config = dict(
    intermediate_size=512,
    bias='none',
    lr_head=0.002,
)
Each number is 200 + 30 x the weight over its row's rms, rounded and kept within 0 to 999. Layers, rows and columns count from 0. The size before them is the row's rms in percent of the matrix's.

# layer 6 attention output (transposed), 288x192, rms 0.132, rows 40-80, columns 96-143
094,273,253,199,239,182,175,202,209,174,259,142,197,224,204,191,210,188,220,229,214,192,164,178,199,190,190,201,166,201,189,221,216,200,139,212,174,267,230,168,228,200,132,226,197,188,215,191,148
103,202,173,271,139,225,261,188,201,187,176,157,187,210,251,253,176,185,225,224,177,194,224,146,192,182,176,217,163,139,182,198,215,235,170,238,176,192,175,238,192,223,203,220,220,184,214,212,235
091,229,223,235,256,225,173,223,179,194,186,231,194,232,170,183,186,214,194,176,202,208,189,225,204,256,216,195,226,181,194,177,212,159,184,214,202,224,179,189,205,132,237,210,128,198,183,223,184
085,178,233,194,134,277,193,180,203,278,208,168,211,199,168,256,205,164,231,213,236,194,189,215,182,171,192,199,162,216,152,203,199,193,159,201,194,158,215,213,223,247,223,228,226,125,212,208,205
096,173,203,194,168,243,221,208,179,162,196,210,214,223,223,208,211,220,160,186,173,182,203,196,199,217,189,215,213,137,211,252,185,190,228,174,188,189,215,157,134,169,223,215,291,210,175,195,190
106,188,215,211,221,201,169,162,251,234,210,144,164,195,206,154,210,228,226,180,183,218,210,220,167,234,170,213,208,203,230,218,216,185,202,186,237,198,206,214,225,174,137,222,103,219,189,165,175
084,262,190,155,218,211,196,131,175,181,186,224,242,172,190,176,199,208,248,240,243,207,165,176,171,191,183,227,193,186,261,212,218,206,196,178,193,187,174,198,187,183,146,173,253,181,222,220,235
084,221,184,207,171,162,181,207,227,149,207,153,220,163,138,216,234,232,181,199,215,212,215,306,144,189,178,188,174,241,160,237,264,193,227,189,225,240,184,238,196,157,228,254,176,186,228,216,207
091,213,176,211,210,203,163,184,176,157,188,182,233,211,218,224,229,163,244,201,156,205,215,119,192,181,152,243,209,202,219,240,192,193,279,178,179,242,183,202,164,180,171,255,208,152,193,294,245
096,192,190,216,205,241,189,224,246,185,224,217,238,213,224,176,192,197,221,180,159,219,153,238,201,190,176,222,170,208,210,157,181,198,171,219,186,198,224,202,204,228,230,234,199,221,164,171,173
091,201,228,214,173,248,240,158,220,197,195,203,192,149,166,243,166,199,225,246,246,233,234,181,211,212,198,243,186,185,189,209,237,203,203,259,162,205,211,127,241,183,195,174,170,135,237,267,240
092,149,233,197,160,214,214,184,229,190,186,196,227,241,236,217,183,149,195,200,161,206,186,155,228,227,213,195,241,234,207,199,260,153,208,197,152,140,195,139,219,223,187,140,192,247,196,172,150
085,184,213,223,224,216,211,189,191,251,222,206,244,180,218,192,195,210,241,129,220,175,191,185,227,162,193,213,202,153,143,210,224,229,178,187,270,215,156,189,217,226,137,157,223,259,215,221,242
095,174,210,171,160,226,173,193,161,211,212,228,223,225,216,192,213,200,192,207,213,243,249,187,131,204,246,215,165,147,146,174,167,234,237,185,213,179,213,202,215,221,174,177,187,183,238,213,203
102,140,142,202,157,174,210,216,229,186,190,268,238,153,176,222,214,244,209,239,167,219,172,178,246,187,218,233,261,145,180,216,189,224,130,243,159,167,231,239,204,263,244,202,231,230,220,199,245
094,240,207,210,277,242,137,174,228,198,214,185,199,211,191,181,254,206,216,202,213,201,223,297,204,239,139,192,138,235,172,174,194,170,186,211,148,244,222,177,223,230,175,256,135,194,234,195,171
094,177,180,224,187,217,198,183,229,198,186,209,226,120,185,219,219,232,173,204,215,205,186,236,224,237,221,211,204,158,182,160,220,259,171,240,201,251,174,178,194,167,206,153,226,243,219,263,236
088,179,257,210,252,192,192,188,250,132,203,196,192,322,203,171,165,224,192,227,206,195,229,203,161,251,231,268,194,236,189,118,241,215,199,182,165,205,220,186,204,177,198,165,180,177,205,166,160
089,176,219,263,200,189,222,196,185,176,169,160,175,235,171,190,242,253,220,191,179,191,170,254,180,178,260,248,174,202,189,198,166,224,204,184,235,194,195,208,194,181,200,205,170,239,219,186,182
091,258,175,175,236,222,175,226,274,91,184,222,183,203,165,233,241,209,192,240,196,145,174,159,193,212,181,211,264,247,235,194,207,224,205,219,185,226,158,174,204,190,210,200,171,213,199,221,192
101,182,189,231,185,154,208,198,264,232,194,212,194,170,207,196,255,183,177,208,232,161,202,165,123,185,263,227,209,189,254,210,237,189,190,187,236,189,132,184,209,209,242,194,171,188,175,236,198
082,218,227,183,175,232,152,200,237,188,232,152,202,185,189,201,209,166,212,221,126,158,167,181,167,241,197,190,198,197,161,239,243,197,257,180,227,255,218,171,213,131,208,180,179,232,206,229,217
085,212,154,219,183,191,179,210,215,237,120,195,211,212,191,208,215,206,197,202,146,202,234,160,221,218,253,181,191,187,237,177,211,190,239,245,263,198,206,190,177,219,214,191,183,119,204,167,170
102,266,239,230,246,216,187,135,215,194,207,162,202,257,171,144,186,209,203,240,200,156,261,270,177,202,230,231,178,204,231,198,227,186,185,217,210,204,194,223,174,125,178,201,192,194,211,237,182
101,237,191,141,215,196,182,230,196,227,234,203,162,145,211,179,176,164,146,207,176,190,164,154,216,200,195,184,213,194,189,221,223,201,235,208,179,187,236,173,198,178,191,224,204,252,178,165,259
103,222,184,167,179,193,181,175,154,147,170,191,201,221,192,200,160,209,195,213,212,132,205,195,197,118,154,262,203,203,219,191,184,197,220,190,218,222,203,216,245,215,178,184,221,205,209,240,254
110,280,217,222,199,217,168,180,162,149,183,157,200,196,207,205,167,214,206,171,236,212,215,252,218,212,181,155,247,170,177,203,235,196,228,252,156,214,200,182,254,148,171,195,189,216,157,187,180
113,166,251,225,213,178,199,191,220,210,191,162,202,147,199,224,216,185,179,192,197,199,223,95,222,218,164,160,204,179,175,181,251,188,225,229,189,165,196,189,187,219,195,255,172,192,200,212,176
112,227,214,188,192,181,195,199,231,176,222,237,146,220,234,204,187,229,197,201,208,189,171,193,206,187,251,194,171,187,257,226,247,194,196,195,199,147,213,187,183,213,166,199,209,196,235,248,203
113,170,207,230,190,160,230,222,192,182,208,225,193,163,170,232,204,278,197,235,193,166,156,189,185,242,179,204,204,172,227,228,187,188,193,185,246,189,165,210,172,203,197,163,211,241,191,175,205
098,202,182,240,212,185,199,206,209,233,224,199,191,207,222,207,213,221,109,180,231,183,140,233,166,223,242,186,253,203,230,147,181,204,201,266,160,189,182,230,188,138,214,227,188,126,190,226,215
112,209,218,194,154,165,188,187,152,175,188,187,210,215,201,200,216,170,181,178,191,169,213,157,174,196,223,205,157,161,178,183,211,284,183,226,208,212,196,221,217,274,200,174,218,116,206,238,221
103,206,121,154,263,145,174,217,217,195,113,200,261,191,228,210,207,204,263,239,165,216,191,226,218,224,212,201,197,207,189,198,180,187,214,138,235,215,158,193,214,206,198,242,167,140,233,210,133
108,190,218,160,203,169,240,236,273,219,210,185,202,264,215,149,195,171,193,209,160,170,163,252,244,264,222,227,195,156,189,211,175,237,163,197,264,165,194,188,208,173,247,179,217,170,254,208,213
108,228,194,140,187,166,195,189,187,184,175,237,229,171,223,240,207,170,191,197,235,190,187,184,204,207,191,212,178,209,269,147,138,251,202,176,207,230,204,203,176,205,143,148,207,142,214,210,167
121,224,212,192,179,214,203,156,224,145,153,184,227,162,211,221,155,172,253,221,208,188,204,265,163,226,183,221,247,195,152,186,273,145,172,174,187,189,142,240,227,150,170,189,162,171,229,221,178
104,184,194,186,232,172,147,181,201,157,145,169,206,223,149,206,183,223,201,197,278,191,165,215,164,240,196,152,192,214,278,204,171,194,178,217,189,188,261,239,202,214,257,180,202,215,199,194,206
115,216,183,187,243,205,241,196,218,202,187,210,210,225,175,280,259,227,223,193,197,154,196,171,197,158,168,166,272,197,275,260,204,202,238,143,204,200,218,204,219,242,169,185,209,213,179,266,274
105,242,185,225,232,230,207,181,204,202,191,191,184,222,213,195,239,215,186,213,181,169,175,164,219,187,205,234,191,220,228,170,199,225,212,179,190,213,185,145,209,190,250,150,266,208,219,153,201
108,239,189,191,224,196,210,236,212,223,189,187,203,199,234,217,208,205,136,172,207,152,228,201,210,179,119,172,209,203,229,108,177,232,217,184,249,186,181,195,229,186,192,236,211,220,201,154,231
108,192,173,206,211,162,202,222,173,223,230,176,244,206,251,209,232,219,200,185,179,205,163,155,163,232,203,215,172,193,240,181,157,174,196,176,185,229,185,213,159,221,140,240,220,120,214,222,237
# layer 6 attention value, 288x192, rms 0.0877, rows 41-80, columns 96-143
092,179,212,142,248,154,158,183,243,219,194,269,215,144,153,185,184,225,177,215,213,222,176,187,236,218,266,199,228,235,183,216,232,175,225,192,184,208,203,210,183,263,187,184,216,199,183,176,238
088,163,206,244,204,187,181,147,227,163,200,189,188,187,219,229,184,148,217,183,181,216,208,230,204,154,192,167,172,221,222,221,167,211,198,220,231,118,193,190,222,238,188,229,233,158,227,158,212
078,188,154,206,230,166,199,205,159,167,193,192,171,188,225,145,247,248,203,222,169,170,194,193,228,310,181,188,265,154,256,166,172,153,196,205,182,216,157,166,246,169,188,202,191,198,196,169,195
092,202,227,219,221,170,206,252,196,223,205,190,174,178,248,183,182,198,213,198,204,190,161,218,219,172,227,230,149,190,198,173,233,200,186,219,234,223,197,201,258,204,148,186,166,143,158,198,232
097,174,191,192,201,173,165,236,206,178,178,200,192,155,204,230,176,207,153,253,204,248,130,237,189,169,246,147,177,160,167,173,175,177,205,181,144,210,217,207,233,225,260,220,224,169,197,211,178
086,153,231,204,179,222,225,250,194,171,169,210,158,222,191,184,169,188,183,176,193,229,193,158,183,247,201,175,212,199,172,182,197,168,195,252,194,231,187,239,228,194,249,193,193,252,191,199,156
091,192,234,198,225,192,207,225,202,233,210,152,158,199,246,158,196,141,193,191,202,198,195,232,209,174,181,252,224,176,233,186,139,224,182,117,189,149,210,203,221,273,189,210,197,278,179,190,200
086,214,218,145,225,197,195,214,251,200,263,239,191,202,192,177,178,166,171,258,257,238,224,203,182,184,241,249,201,158,231,166,173,191,147,236,239,156,192,209,184,188,255,198,178,255,216,162,170
082,236,169,185,188,171,225,177,152,261,195,206,143,180,212,214,212,203,200,229,198,177,207,207,238,146,225,198,295,201,204,206,212,198,263,165,233,163,189,164,187,230,171,176,133,163,204,213,221
088,223,183,237,176,176,203,224,165,239,216,226,187,226,218,209,237,217,213,148,211,169,178,181,199,247,194,197,253,217,213,174,196,221,219,210,238,199,191,201,172,235,183,279,188,254,140,233,202
089,247,175,157,213,188,153,201,161,212,194,203,171,197,205,213,232,171,188,159,156,210,236,178,132,225,184,168,115,173,170,182,189,174,201,224,276,265,244,223,211,187,219,182,208,175,224,240,255
095,199,191,175,169,207,217,188,212,174,205,243,119,171,173,217,200,208,194,237,216,167,138,167,210,233,173,229,200,223,254,229,154,183,202,200,185,192,212,262,226,153,190,246,167,232,206,160,199
093,175,226,238,214,172,181,203,208,146,215,214,173,209,189,213,171,195,205,201,147,163,139,187,256,195,190,188,196,280,253,192,203,214,213,221,164,227,201,201,194,206,244,232,187,210,158,187,195
092,188,167,222,227,240,182,207,144,192,191,139,190,222,244,178,190,166,167,173,189,238,165,162,159,224,145,153,176,201,185,215,198,189,260,171,203,154,238,151,234,161,135,215,181,173,193,196,179
086,169,179,171,179,158,249,182,206,190,224,208,176,178,207,217,176,139,215,197,229,210,220,189,158,157,221,252,229,184,172,226,158,192,203,138,127,176,218,249,205,217,224,175,162,219,175,193,217
092,211,225,210,218,205,217,197,160,239,163,206,215,294,154,219,167,193,236,251,195,209,211,175,217,209,226,205,189,206,215,246,170,209,220,206,212,158,251,180,216,245,212,214,213,109,181,139,182
089,238,219,204,175,187,199,229,228,220,212,200,206,156,184,251,219,202,178,172,203,194,147,237,212,127,173,178,215,216,219,218,176,219,173,204,224,214,243,186,157,183,284,189,138,220,256,195,250
094,195,206,215,242,188,185,164,273,185,198,246,211,186,227,196,192,147,216,229,179,184,254,189,176,199,203,155,253,242,192,186,196,219,174,224,161,177,231,200,167,188,194,157,196,151,182,139,242
095,191,206,204,152,219,271,198,155,227,212,181,181,200,231,118,188,162,221,154,232,206,220,213,197,188,185,187,181,225,209,210,203,209,239,194,260,212,230,229,183,195,214,250,226,223,195,207,228
103,234,171,177,216,227,192,158,193,174,193,194,179,200,193,194,170,226,223,202,155,263,229,223,267,228,165,214,237,233,192,181,218,211,183,213,219,188,224,171,145,187,185,185,219,233,220,212,199
082,188,239,185,179,165,179,259,179,228,219,227,181,235,164,165,220,214,234,180,208,235,204,244,226,219,148,196,214,166,154,191,249,192,171,174,185,173,194,191,143,202,221,217,196,165,178,204,212
084,193,211,234,188,211,196,196,236,236,282,194,184,189,152,223,161,199,203,175,219,219,178,194,134,199,172,212,251,231,164,172,231,266,181,205,203,262,198,199,213,186,209,224,217,224,234,221,244
094,163,206,187,192,222,202,240,209,181,183,195,239,170,191,160,207,198,216,168,191,232,210,141,182,132,202,196,228,225,209,151,192,167,237,225,194,246,196,215,175,237,268,185,239,227,154,200,172
105,172,207,174,160,184,190,217,206,265,205,171,200,221,227,206,177,177,180,203,230,196,229,211,227,199,212,200,176,103,228,139,148,224,215,202,215,200,168,243,221,222,222,211,239,190,222,229,156
103,180,213,187,201,190,156,226,242,268,213,198,169,162,224,175,161,183,183,190,188,240,168,217,187,150,227,170,232,254,202,234,194,203,214,194,163,203,187,220,230,164,216,201,246,221,235,180,210
101,221,228,145,238,202,182,228,240,251,197,252,234,188,241,199,196,202,181,234,173,218,217,242,238,237,217,267,177,231,214,186,225,112,161,191,242,241,185,243,209,190,189,204,196,210,193,178,198
107,238,266,236,150,196,200,201,211,183,233,182,161,190,189,167,195,208,186,191,244,129,212,182,221,168,235,224,200,141,205,242,189,182,171,179,233,201,230,233,217,213,136,247,166,239,236,254,186
111,178,173,202,219,177,254,221,221,208,203,222,225,214,163,236,244,228,225,214,184,188,200,228,236,184,198,232,210,226,203,150,223,158,237,199,194,221,168,227,216,185,194,233,191,179,217,205,205
108,207,196,163,188,150,195,228,237,174,203,166,212,244,157,172,216,198,173,186,212,218,177,211,147,177,186,175,161,193,179,191,163,150,182,160,175,162,193,112,235,195,171,235,185,255,249,157,220
091,189,204,194,184,209,219,178,136,159,250,211,170,240,184,186,188,129,218,223,185,198,256,169,192,247,179,195,229,176,201,175,159,209,146,125,198,169,231,173,179,243,175,200,237,197,181,145,194
111,294,238,192,203,183,222,187,214,235,177,220,190,129,227,140,237,250,226,190,158,226,220,238,190,123,219,186,238,146,174,181,206,231,227,168,240,189,224,228,156,247,187,155,262,186,184,235,192
098,190,267,237,163,207,158,205,200,205,192,245,193,152,206,171,205,168,185,172,167,207,179,202,235,196,136,171,240,200,208,217,260,188,182,236,207,229,167,114,135,184,204,142,200,229,190,167,194
106,195,240,192,131,216,170,172,246,175,216,165,180,152,196,200,164,251,226,170,217,217,182,242,266,203,214,197,166,211,182,203,258,251,194,220,165,212,151,159,215,237,155,239,211,193,162,189,250
097,182,218,160,199,192,220,209,180,178,219,205,173,174,242,202,191,182,227,185,200,171,248,174,203,205,176,178,264,195,132,169,306,224,196,198,167,193,212,211,207,167,194,199,215,205,207,201,231
116,183,219,160,199,302,219,150,200,226,232,190,233,265,214,213,216,211,193,250,210,213,217,163,179,238,211,192,224,193,189,209,212,206,208,224,212,156,184,198,262,210,184,211,199,198,185,197,203
107,247,207,197,179,247,215,217,227,185,182,216,203,216,178,183,169,150,173,201,175,194,202,181,186,151,199,212,197,232,203,170,219,246,207,286,171,195,176,205,176,174,201,200,224,246,205,153,228
113,181,135,215,214,148,152,186,165,217,267,223,191,194,235,195,194,177,216,147,194,198,229,241,191,189,164,192,195,185,223,216,215,220,136,221,168,157,195,235,201,241,198,179,201,212,196,238,205
102,180,212,192,256,180,189,243,264,261,201,192,187,202,208,173,162,227,266,197,207,234,164,213,182,203,217,141,162,200,193,211,201,261,178,170,200,227,210,178,149,166,252,223,179,218,218,176,211
103,159,212,172,244,178,242,205,179,174,227,200,196,231,172,254,155,225,210,231,201,199,172,218,215,163,226,187,182,201,221,174,145,192,191,222,176,221,184,187,252,226,174,201,195,249,189,221,253
095,190,168,176,166,206,197,193,207,231,160,150,147,119,156,216,139,159,258,163,172,223,248,194,223,142,173,197,243,195,184,248,257,226,183,217,139,171,216,152,206,208,236,192,223,246,227,184,220
# layer 6 attention query, 288x192, rms 0.0663, rows 64-95, columns 96-143
108,253,203,169,197,228,196,208,272,208,204,231,185,176,195,229,154,207,177,219,221,201,187,200,150,158,193,235,220,180,209,180,128,197,140,198,191,234,190,256,230,201,197,223,199,135,205,160,197
099,190,209,223,215,196,169,163,131,205,213,192,167,165,217,170,212,192,172,159,254,188,178,139,164,214,188,216,182,244,173,159,222,171,223,239,219,185,186,223,193,224,189,167,205,204,213,232,179
112,196,207,158,257,167,208,227,210,194,145,194,209,174,199,190,188,184,226,191,228,211,213,250,214,185,176,225,175,185,183,179,206,213,192,158,235,196,182,202,183,199,147,193,152,180,192,200,163
101,198,228,209,203,171,189,198,200,198,136,237,202,149,234,170,193,158,164,154,204,189,245,178,241,237,170,176,147,273,185,246,225,200,142,162,229,154,222,162,144,225,225,169,187,218,239,169,206
096,120,184,230,224,225,213,214,218,186,250,171,248,196,177,239,203,240,201,251,175,181,210,171,198,194,200,204,211,190,221,227,219,186,217,166,195,189,148,230,188,170,146,236,164,185,255,175,205
120,243,193,229,229,218,201,191,222,205,252,214,190,162,160,200,154,203,224,202,248,151,223,201,177,184,220,240,188,198,193,199,237,154,213,208,128,186,192,231,200,215,170,195,168,188,175,246,220
102,225,157,262,196,209,190,231,128,222,176,207,177,244,219,205,183,192,223,255,187,202,232,129,231,218,231,200,215,169,224,242,242,233,201,184,163,206,209,209,252,241,190,217,150,216,229,202,239
098,178,211,183,178,186,204,215,250,201,210,236,172,199,204,169,168,228,221,195,147,192,197,241,243,180,177,209,222,159,165,213,261,223,194,172,183,194,183,148,212,201,165,209,166,238,219,215,229
117,183,193,200,192,200,231,196,233,176,215,224,202,216,225,192,174,242,256,240,140,174,232,209,199,190,162,209,210,202,213,201,209,163,225,209,208,248,138,139,213,210,167,180,215,243,241,195,219
106,244,202,257,156,192,221,186,231,194,205,180,214,192,147,175,166,176,207,145,184,280,167,117,152,190,215,210,203,205,201,213,228,222,174,215,217,259,196,192,234,181,172,166,241,161,220,170,210
102,248,220,210,192,196,183,194,156,180,198,159,175,175,175,173,178,197,219,162,194,205,271,178,226,194,101,223,235,195,219,227,232,219,190,161,172,186,182,185,200,201,209,188,198,239,252,207,251
098,205,199,217,196,202,174,258,183,217,197,172,218,191,263,242,247,153,175,209,219,213,173,165,183,205,242,149,192,256,215,272,243,147,177,156,143,185,189,203,164,213,198,198,242,239,187,173,228
098,117,210,242,191,177,164,168,243,168,157,172,210,207,223,189,202,184,177,194,204,204,211,261,153,234,208,250,189,219,206,168,129,191,174,165,197,217,197,224,202,182,242,230,220,184,220,185,164
094,273,177,179,219,201,258,256,227,200,225,269,199,195,235,236,206,203,233,179,155,246,209,226,210,140,216,216,251,184,201,243,162,183,210,207,218,142,231,226,229,239,210,233,156,223,201,242,195
109,196,184,180,171,227,183,177,167,217,245,216,191,218,134,188,211,168,179,228,194,197,189,140,222,196,237,152,201,251,162,263,272,223,218,265,200,178,213,204,175,277,210,232,176,253,249,190,196
107,196,209,198,185,228,208,152,202,206,189,148,198,230,233,152,241,181,225,212,202,214,206,231,219,202,223,224,227,178,172,236,202,205,148,212,212,217,196,167,228,183,191,208,228,213,181,220,191
110,213,203,195,240,203,203,196,281,250,196,152,189,184,197,218,222,174,195,224,218,218,186,234,166,166,208,203,221,156,217,164,206,229,207,245,174,199,249,222,183,207,180,155,185,191,218,234,179
091,147,197,185,219,194,211,198,209,141,201,175,198,224,232,138,126,248,173,182,227,241,160,231,120,224,207,217,177,195,173,178,143,193,144,162,174,234,233,244,191,216,225,240,157,221,200,170,168
108,149,227,207,205,224,204,119,166,169,230,225,229,193,181,165,260,225,236,192,256,196,208,171,164,117,224,195,217,200,199,194,269,169,225,198,176,201,210,186,215,213,195,194,212,238,214,147,177
111,235,167,212,204,223,199,197,144,126,198,223,198,201,192,239,148,174,130,230,227,150,236,164,220,230,205,184,183,242,220,189,236,232,209,209,210,164,231,212,220,184,208,226,192,187,238,223,182
100,246,185,215,165,178,185,204,190,183,226,207,182,196,188,174,176,199,175,182,213,169,222,180,258,215,183,168,184,243,202,235,130,177,173,182,228,207,226,271,227,212,241,193,197,226,197,158,201
103,198,219,169,220,210,220,166,181,258,220,188,165,214,207,183,238,213,172,157,170,218,161,182,246,196,231,262,216,210,219,223,201,176,188,181,209,188,250,204,218,145,231,201,207,219,219,183,226
102,239,193,218,207,221,193,221,195,198,179,237,282,174,269,226,239,190,185,190,221,187,217,179,195,188,180,198,242,224,179,225,219,187,215,262,165,171,157,230,213,202,208,223,199,227,198,245,220
109,241,165,100,140,199,154,198,169,186,155,162,208,218,244,162,186,178,170,203,237,187,198,260,200,203,232,210,194,210,224,208,257,203,189,189,201,148,178,188,236,193,161,186,184,164,187,207,222
096,242,255,186,168,146,171,202,200,185,140,197,201,188,138,195,202,244,168,220,168,200,187,230,191,186,199,186,171,168,191,208,190,172,208,198,237,214,234,174,203,234,169,184,227,184,162,212,239
097,210,201,188,195,122,169,194,260,166,178,244,158,187,194,238,195,206,205,140,171,183,177,186,144,243,166,187,243,225,198,195,211,193,219,215,178,200,171,162,238,199,202,215,162,181,201,213,233
103,217,179,202,142,237,155,211,277,180,222,270,184,198,174,164,221,198,191,279,224,213,200,233,237,203,234,176,220,182,172,192,217,207,177,207,242,229,184,185,174,183,264,143,192,205,130,172,219
117,218,173,160,181,161,220,202,256,187,201,177,195,207,181,240,162,267,170,210,168,203,154,276,222,233,198,220,184,200,257,174,177,200,162,143,213,207,156,212,173,185,228,227,225,118,226,259,184
109,197,227,179,206,215,194,215,208,192,173,211,223,218,226,196,196,211,199,221,257,226,186,231,215,179,214,200,136,229,161,207,252,209,191,153,208,189,181,175,224,193,214,157,178,185,173,159,169
100,171,213,225,199,204,203,167,210,244,196,202,163,167,223,242,262,234,190,196,170,243,243,167,180,137,177,247,169,246,150,172,271,183,186,139,168,196,178,242,226,225,150,250,159,237,202,221,193
102,234,211,191,180,206,215,123,158,149,171,148,199,172,226,228,172,214,223,237,195,187,218,180,251,221,252,192,251,181,239,225,295,211,210,269,185,292,200,225,206,186,243,217,237,215,180,262,181
097,224,224,176,163,241,203,207,265,197,129,232,218,189,213,202,214,244,211,217,228,214,180,168,244,218,218,158,213,173,206,205,240,218,215,179,239,235,244,200,197,184,183,144,201,230,211,203,239
# layer 6 attention key, 288x192, rms 0.0666, rows 64-95, columns 96-143
110,174,172,182,159,145,204,192,190,191,199,210,210,237,188,180,231,135,234,211,225,202,238,211,139,206,246,166,221,162,177,169,236,160,179,183,217,170,185,163,237,154,196,215,193,218,134,139,160
095,213,171,229,212,172,205,230,244,235,234,174,165,177,177,212,240,215,231,240,202,184,184,233,192,211,218,201,160,213,159,171,246,215,226,214,101,209,234,253,188,198,239,162,182,205,246,218,178
106,195,206,192,198,214,192,158,213,200,226,238,144,160,249,178,213,154,209,231,175,195,222,235,230,191,166,220,184,186,189,229,247,144,204,203,215,226,198,219,212,171,163,190,154,228,248,204,250
103,223,241,188,231,223,188,191,210,204,229,195,181,227,249,166,179,176,233,170,179,191,179,149,270,249,231,195,172,235,185,181,237,215,176,180,234,140,163,226,215,203,207,189,173,210,180,253,130
097,202,188,237,221,218,176,134,197,222,209,200,181,177,153,195,124,171,210,216,190,179,204,198,205,205,215,182,224,203,165,218,158,203,247,232,193,205,183,156,234,186,243,166,205,183,208,145,223
109,212,214,183,203,232,244,219,192,169,143,190,218,204,197,222,198,190,194,229,201,182,216,195,181,171,212,214,224,213,189,241,227,155,212,220,189,144,183,161,145,220,222,220,213,227,200,212,204
110,204,159,186,207,154,207,213,235,165,210,216,241,208,190,202,153,141,159,194,216,176,254,205,208,261,209,195,158,204,165,104,163,241,235,172,215,202,187,210,205,213,200,220,188,190,222,242,195
109,209,203,204,162,212,147,158,187,176,204,195,235,228,203,152,184,169,209,198,257,203,241,142,222,227,189,236,204,169,175,216,219,109,192,175,174,189,246,202,243,204,195,269,176,188,222,228,192
107,224,156,204,186,182,157,179,256,147,186,163,215,149,181,158,224,243,199,220,243,177,201,234,247,215,186,213,192,143,229,230,216,200,197,201,201,221,167,241,155,200,257,173,189,197,152,179,188
105,226,186,216,203,165,175,185,215,190,218,195,199,201,138,209,235,198,186,237,190,177,154,254,172,195,259,151,170,184,250,140,188,166,186,212,161,180,143,228,214,211,150,218,198,194,277,165,197
097,201,164,206,165,158,173,209,205,195,165,226,195,216,158,176,200,178,158,176,157,224,181,181,236,157,183,206,172,238,172,233,206,182,195,160,227,272,176,210,181,210,216,207,221,210,202,208,261
102,259,191,246,227,193,185,143,242,197,240,182,199,221,176,230,178,205,176,216,245,248,199,185,200,190,208,190,181,170,229,195,178,234,202,232,221,186,228,216,208,172,206,227,266,150,230,166,167
106,175,269,237,173,194,196,166,229,196,192,179,206,181,211,196,235,241,190,190,228,255,204,242,228,202,148,198,184,209,232,191,196,231,155,183,220,210,221,265,185,222,201,229,157,235,220,223,200
097,206,169,209,234,218,177,207,223,162,176,244,203,220,150,184,219,168,189,208,194,215,214,160,232,158,189,234,212,223,197,273,207,159,214,179,178,186,179,184,213,211,236,223,196,165,185,218,174
108,188,222,243,242,158,188,214,210,266,186,237,220,225,194,217,180,188,225,173,198,248,182,188,248,219,216,204,152,195,189,204,169,234,188,154,177,200,208,179,213,206,219,214,196,168,184,198,202
110,192,203,212,251,174,154,262,217,219,264,163,202,148,154,171,200,185,180,192,252,199,246,197,193,192,204,218,209,172,215,221,161,179,239,176,184,242,231,206,222,187,165,189,154,183,220,202,219
109,196,188,245,170,208,162,175,196,137,219,255,192,198,231,225,188,239,227,204,208,221,173,190,139,162,219,205,283,217,197,242,219,199,174,206,180,238,202,207,217,203,249,197,193,229,231,228,179
094,179,245,236,229,211,182,175,233,289,282,171,153,177,168,160,234,182,217,242,223,178,190,146,210,191,211,192,223,231,201,227,215,178,205,214,180,184,193,178,186,179,199,162,201,241,195,200,226
107,237,196,199,268,176,193,209,153,198,201,216,202,259,194,166,261,195,157,216,185,193,238,171,226,205,212,208,169,175,196,191,210,185,193,195,175,185,195,229,262,233,173,260,188,255,200,150,214
099,197,207,160,257,183,202,193,224,174,213,149,200,248,255,161,138,240,211,187,144,194,207,270,201,222,230,208,205,217,215,185,199,176,181,230,224,221,246,253,234,195,169,260,182,189,213,253,181
097,184,203,209,170,183,223,230,233,208,212,143,136,220,202,157,144,209,186,226,194,179,229,220,218,164,196,192,195,153,205,202,245,170,189,191,186,191,196,202,159,204,197,199,181,225,208,197,151
099,169,135,202,192,213,203,223,211,167,226,166,172,252,201,232,235,191,228,199,202,153,126,221,187,234,211,241,169,236,235,168,190,244,252,201,224,160,194,179,216,206,199,144,261,203,217,159,176
108,161,215,218,208,157,192,122,226,175,115,185,241,212,202,157,208,209,187,169,200,212,175,140,202,221,206,206,204,212,231,170,200,234,142,193,192,132,198,204,201,208,231,227,181,187,160,212,209
109,228,178,173,204,190,229,211,173,184,223,200,188,222,177,183,171,247,158,145,196,183,190,216,198,253,211,141,192,241,168,170,178,239,191,140,187,218,234,188,225,180,173,218,174,195,278,208,184
096,181,138,190,210,183,187,290,223,211,188,228,234,180,206,182,249,179,151,176,199,197,184,197,197,175,224,226,196,195,192,135,229,202,243,214,211,202,220,183,194,193,142,195,184,221,225,158,204
091,199,193,243,162,200,131,192,215,189,190,238,149,185,180,196,174,222,155,245,196,203,205,190,224,189,187,203,250,182,216,231,231,209,180,184,181,240,224,166,197,164,205,146,219,183,147,194,222
096,175,214,208,197,180,243,207,197,213,222,197,221,198,196,174,138,181,205,143,170,216,141,226,212,263,189,175,170,198,188,163,222,149,161,148,220,167,236,159,201,137,235,261,222,184,118,203,182
111,206,204,209,209,167,184,241,195,180,243,228,176,159,165,213,244,198,194,187,218,155,183,217,224,139,212,142,221,193,221,249,213,217,146,182,214,193,178,213,192,179,235,195,208,200,187,232,197
106,259,227,236,213,215,160,171,173,260,193,199,216,241,194,226,261,238,211,179,200,201,212,211,246,242,199,193,200,240,230,171,182,200,233,231,218,204,203,201,188,127,153,136,179,180,229,159,167
103,199,188,182,186,173,188,232,203,201,217,116,232,201,188,144,149,199,193,186,178,211,233,217,202,197,156,244,226,237,170,221,226,232,205,167,182,206,195,165,244,172,203,231,154,212,203,125,258
105,165,211,187,194,218,197,205,182,192,179,113,158,190,238,156,186,224,211,254,172,241,149,196,173,201,192,188,155,222,142,196,173,202,185,191,187,217,190,269,189,170,236,236,195,232,253,172,194
091,202,169,211,186,218,214,220,185,198,201,196,210,222,177,179,180,213,178,232,138,286,212,205,237,232,247,160,189,192,185,151,200,204,221,175,203,181,209,175,157,184,223,157,198,225,191,167,168